python train.py --num_hidden_layers=16 --hidden_size=128 --num_attention_heads=2 --num_key_value_heads=1 --head_dim=64 --intermediate_size=320 --vocab_size=820 --hidden_act="reglu" --norm="layernorm" --norm_place="pre" --norm_eps=1e-06 --positions="rope" --rope_theta=4380.0 --rope_fraction=0.25 --qk_norm=false --attn_scale=0.125 --bias="none" --tie_word_embeddings=true --parallel_block=true --init="uniform" --init_std_qkv=0.0322 --init_std_o=0.0322 --init_std_up=0.0322 --init_std_down=0.0 --optimizer="adamw" --learning_rate=0.00189 --beta1=0.95 --beta2=0.95 --weight_decay=0.12 --lr_head=0.00885 --max_grad_norm=1.0 --warmup_steps=442 --schedule="cos" --final_lr_fraction=0.03 --batch_tokens=16384 --max_seq_len=256 --doc_mask=false --train_tokens=122200000 --max_steps=7459 --dataset="wikipedia_en"
Each number is 128 + 24 x the weight over its row's rms, rounded and kept within 0 to 255. Layers, rows and columns count from 0. Numbers have three digits each. The size before them is the row's rms in percent of the matrix's.

# layer 12 attention key, 64x128, rms 0.0684, rows 0-63, columns 64-127
078:145123112135099124146096097164132165130158104113097121123140134102125113126081132166087146162095111121162109143106107183131166149145168085169128157138105136096135080159112143111134072143104068
087:081138104159117071096121105143139128120163125124141108132150141111140111126125148144083099098134198085140154175131132134189135140132126122138100102119136137127153134145127141131144095135118134
089:160146143131141144171071164120131138111117140173137137110073107142113141136069110174164127090129127124105115145140131120066158091160142111113111129130123132133116123133149135110129154147112111
094:097074134112143171112116088141147114138119118106106152125190146137134146149143130070138120119129095154131170111129164106188154175139105132129112115117147157119157114136142114150113139116120153
105:132114134100119131107145130120137058143128118130170156125193127153135153149132145134106089126146143121135153123157115165165151173115106150139149127131110129167158132096145132118113106080145140
090:114145132126132079128103136147080135144132121088115140079078149123121110138102126165154096168149081101146149106108120115106079098109134152108117113138138120156103145133113138129137153117151106
095:117100133084099143104163102129136093171122115109124171116152105136143131148125148129087094104166121144135179138130166152138148154103131126153122125121106119137156103088147144121140135071114104
119:112148130143125121130112141144095146124129119110127153150079146072129099155145107175137134115120112157139162128087153131097144099123142123119116110103103105096121158148074117112144137153161125
103:121120092096113133101180160100118124143128130107117102129181113165121129125136128121141129136124173151130117157164138139131112104130112117146139114133128125115107081095153164122113114064094125
221:117154142132124154127127146119126155136124134127130165121093123099123108137155088124135156090132124116107128144069142112119119099127146125118130105109120114089116170163102123108153150160103138
088:083080068139136146131137170108101167151163118101109127084150129147111092137136122144171118137119155135129116167139131140141126117136131140131138093130130139095117104114140192138143127128104126
097:142150149138171121165097106189122117139096104171149103120104091084128127130144113128104125117135129122160163107121092126176131141111133129147127172121116201118136130142082093142130105126104133
112:133078161134146108104128111090134109111122103115139145167158169143132148119081111126109147134145122154148075157112156123082129107131128156131096099126122137162115143128149172122148095157179104
093:157143181120126134129120138124127141114105120129146152149188113115103092121141076125162160146157089141116125121094121113110130128110115139089087118088107138134132109160157128107124107135139126
085:129157143124111119123087110148110121110140094124142134129109104112127155139100169125126144113121127125195158137128100128134149157100163099151135138071095129124112146123087112122096113120133128
096:129142157127130181160174130112132149113124137161108152159117107074062127164131137136105100125115119117144101081129146121111137094130134166112079131100133125109100143127142144114197137139117144
088:127097128103137087110131121153134133114155099105124112136166139142072154150110125150154117143137119120067090133092141125140088157160143104120117104163186129098149140142125115125154172121146080
102:166164119127122084161148130149081149114157134118145126136103121084134136116139140126145085111155084079119093081104132150073164133152091155164156072108099107125134137140126124122142168134134206
098:119089097130164162104082148122144136103103098088138114090155115083156104122147079091140098140161114111132167081083114111137121161120158144149133145141082133179142120140110112149108134126146159
104:112104085153137147156123120118124101142151162104143145125169150152145103145120133151129122151116094114145122153100142114118142100159155129092131142134087138135159113075078123113112162149106107
096:091144087124083102132137163176165125173159172177095101107120107140133105162118199110080122064143133135159144135120104170147132126135160130126155116117172119154098095144101126155112153090086142
092:110114076146137143126090117125141121124091134159171151162160145134182118126126164110050154124130114094131139094138142167127174097131115126126125126135107116145114121126125119118132099112115175
099:102148108110105073113152138151083113111111099129132115160112151118093144159089139097115131139114124077137122131157134175134101163128121154177104135128141127131129129132120088118152103171131131
084:120139125129129168148135179099123150162101159129123155132175132114123099132190139088098129125137088096153132128151123135139129081082121119089110130088125120146134085119157161098174103114152159
109:161131125116130157144126113097125069131147137161138154133137142115082151118118113146123098111132125146143145089118121110095170121137156168093075085141108108149139135118162131082125164113138115
098:146128126131083122142144105110122111154106162155168135117141133138132100114145120130073174170121103140139145115146111123113141104148139144129085135146115098110120100160157161086148082141103139
103:125123123163155166149100119138145134137086131121139128149139125138152110131169116096107125114151149101089127081150131126107103128073134136134122130149146059133113157158109092150165129124103126
081:129123162153183109139097142140156109127080155136112164088119101102136106121138117102116130134130091127172140071117154074132166144131137117128147148143096131166117120152190153135143128130136162
097:108171120119130098157102108151092082115132113171136137121112111148112108118104138153193132142108128147120139179164119090155146073136137138136124155128104129125122099115119162118154142150116072
101:155102128103124132119135135133162165136123151137092079104118095106174093119129143090103159114172140139137148119077095103118133106099116130155123146118123159137106093192128158157105094098098157
091:136130112091145129156122156131123152117105119161126130129125098163120156128139132171142098114111134140151108154120128116187113133123122109100168140094138198089104120132137109141093163116113122
099:113105138129135166127084129119125120132139159115145174136192160138109105147122113128097122155126117095157111101139157110142180124164135129123107106157105168100193096099170121099161120110161128
100:109149133131151151116130091152116104134080110106144118144131129164133143148100167098083173073087168129140147101164164144122139133108126110144104117111145119081102171145120127124153102129092086
103:141103114111097150096134122143113120120186128077165105135125169131126139107071140151172121152135116134084080163113123191107144145131114107123158153150089116123164153122147106113134091117160101
094:090102135122142126131161138103149151154123139116097167093156138153099120125134112142096156159116125130158132123143166117155090120133112127110116107131218148051139115116176135102124153158093128
101:121144110135134154155146127066088111174122166082095125092147119170146110117150133152095140102097137112165155163129130100146148124150090079087138119168127125121099098081134136091126117147122151
098:124146164151120104116133175137117151126125169060093144105141144149202121139160112116123121117157114103135130087102156134143135129126161107122134125089119105145121104122134114160165134106129162
094:130122137139121113159147114129092145145082119138115169130155118078113143127136102124143127142096099156147102103098167135155113114145089121132155078150168177068139136122138138090182140150118142
096:121118151145153133142134149177086123099138129093146102151174129099110133178115104120162125118113116140130136097109089139127132143125110129195127140113085160107198166122088095157145103110152102
096:117146172124151100111115140133101100147121089126122120105124128159158137142125088141154128152156138123132161146098146120128106139149182129149139103086133123083170160125097130118128120143161067
083:100126133160171115113135122119159121090131072101135062143125125136126145144089099101152151107133166119135115138073142091095134157150145123148147093163104136101144195124119089145099139127105110
089:102164135127090085121178122095154127152159142152127119114052115151166105139122163136128164101156154143119134173146126137108114143143130116161143129129156085124116128142113145087125150136104113
094:133107176126130138142115136085145094129091128153153154131153131139119136116153082104090123159164108110112119078124136088106129111102135169126099160139104141187131096115143148104161123132157177
107:122143143096127130102134135171122108100096110147119119131183155106100120144134121131141116140113138141076137067096167138168095142156161085135166147151083158156141114114122139151145153111137132
102:125131134120147092112092138121119119135075133132145126150155136131137154128145108090068140143153093106127085067126139141129151119132106135132119119117118179180152119162138070109094130113095163
099:156112088095126135136126114122112153090106105145117111158155133125117119090123131143169147155130113174088112167098122124123103125109097127120138148087138187089091110159117155152052149118088105
086:136112162132153173135080142114104105102113124113069188120112098114133133096158123130122137161104112137180117083159138119138177151131089155128115157079106169115136122151137192139140145132152119
092:110076147119136091114123129114121090146105147127139186099164136139145113088163114140142125159135093134085125112131140119170162055167128154125152092121115137120138111142141198129122146143096111
091:133122110112154110143107104157113132116098087142222166147154135098129180115136108153083137119127108137113101119102147172124148145120144138107104121131111152129144148146097115130125120163119124
102:129104106128095138144105114103093124126123105157111149132091143166095156134146111148167127126103103125106101167172125144099153128176168133110076092158148109128146124101141153118117152139160109
106:148050154137157133091120141160156118115125141108152123106154137111139156131124103081100130111121093130091133099106168155085187126160106148171154085128110129083128153147133140118141153136108165
106:095121121152116106090121165135150178153152157103127146171118140112175094152133130086118155093126122127196117106111154128109126142139125112150115139123116111149127137135147095157151117118123152
104:125132102114127130150132133109073097130157151085097118141180163170117116154101177153125109102098126125155120128108139116088164099177141099090109152118128067143109090125109125124160151140158111
099:088128123125127152139147106103093138132120130124072107143151123168117107185153186129145131104126139139095140140186119109164095131140123106161138142158171119102140134096088124174124132116172138
095:140118109158119095153075138123143119122142150098188193104135143142139118103135074112150129174137094090150124150100154108129140159150180149120125131119117117095171117143147122098137132122106125
099:139129142129153109153132098080144137111113135150160103119105113154160120092110162157132141187138161114092138156143120128113159155139136166171157131183076065148120153124115138135093140112129155
091:125123164137139089160137115125193145140069137153156125104080111097139133102155099125105133175176140122100107088122116126123102131112103174150127129173133134139138125130159147125146130150108141
101:126167153125131081182133102160110141102172171107114123138141128129128110149082142165143137151113122145119065151139119118127132164141092099113128144179155141128164119129130090110111118127111124
102:140130103134168141159129097139097154105106100137180130121122148113083138119080108154166130126120123140121151162097134135126138122122143137102164134103090132078117129122130154100161138130110069
102:126090111101115159141127118119106152107137165115045100121117130139128084129118155119140166162126132149098130132163083104111108142111099135142125194129170123166104079147163149153086108114114154
085:133168144111167102119141117113149106154153139142118145086092127179120156149115137132117152109136153085146120139187169120115106141136144113120107140163166094175102110126130106115116157142125125
096:130110158132119152152137145156141147143143131183162136114090118137145127102120138170140117111128186143143168149126105138188106114106109135128183154083172130088140134134114144136107128129153110
098:130142162126142058105113144137140176143135162093098126087117103128125090085124127127179141131147114124141150117110154108135069142125115126137148146083163150095132102137092120130156145143131136
099:136130165113112172147150121127122166093156157116071058135131114106125108131118163153117120173113127126114108129149070138129117131133108112149130159173124083127130125151153141149158103115137119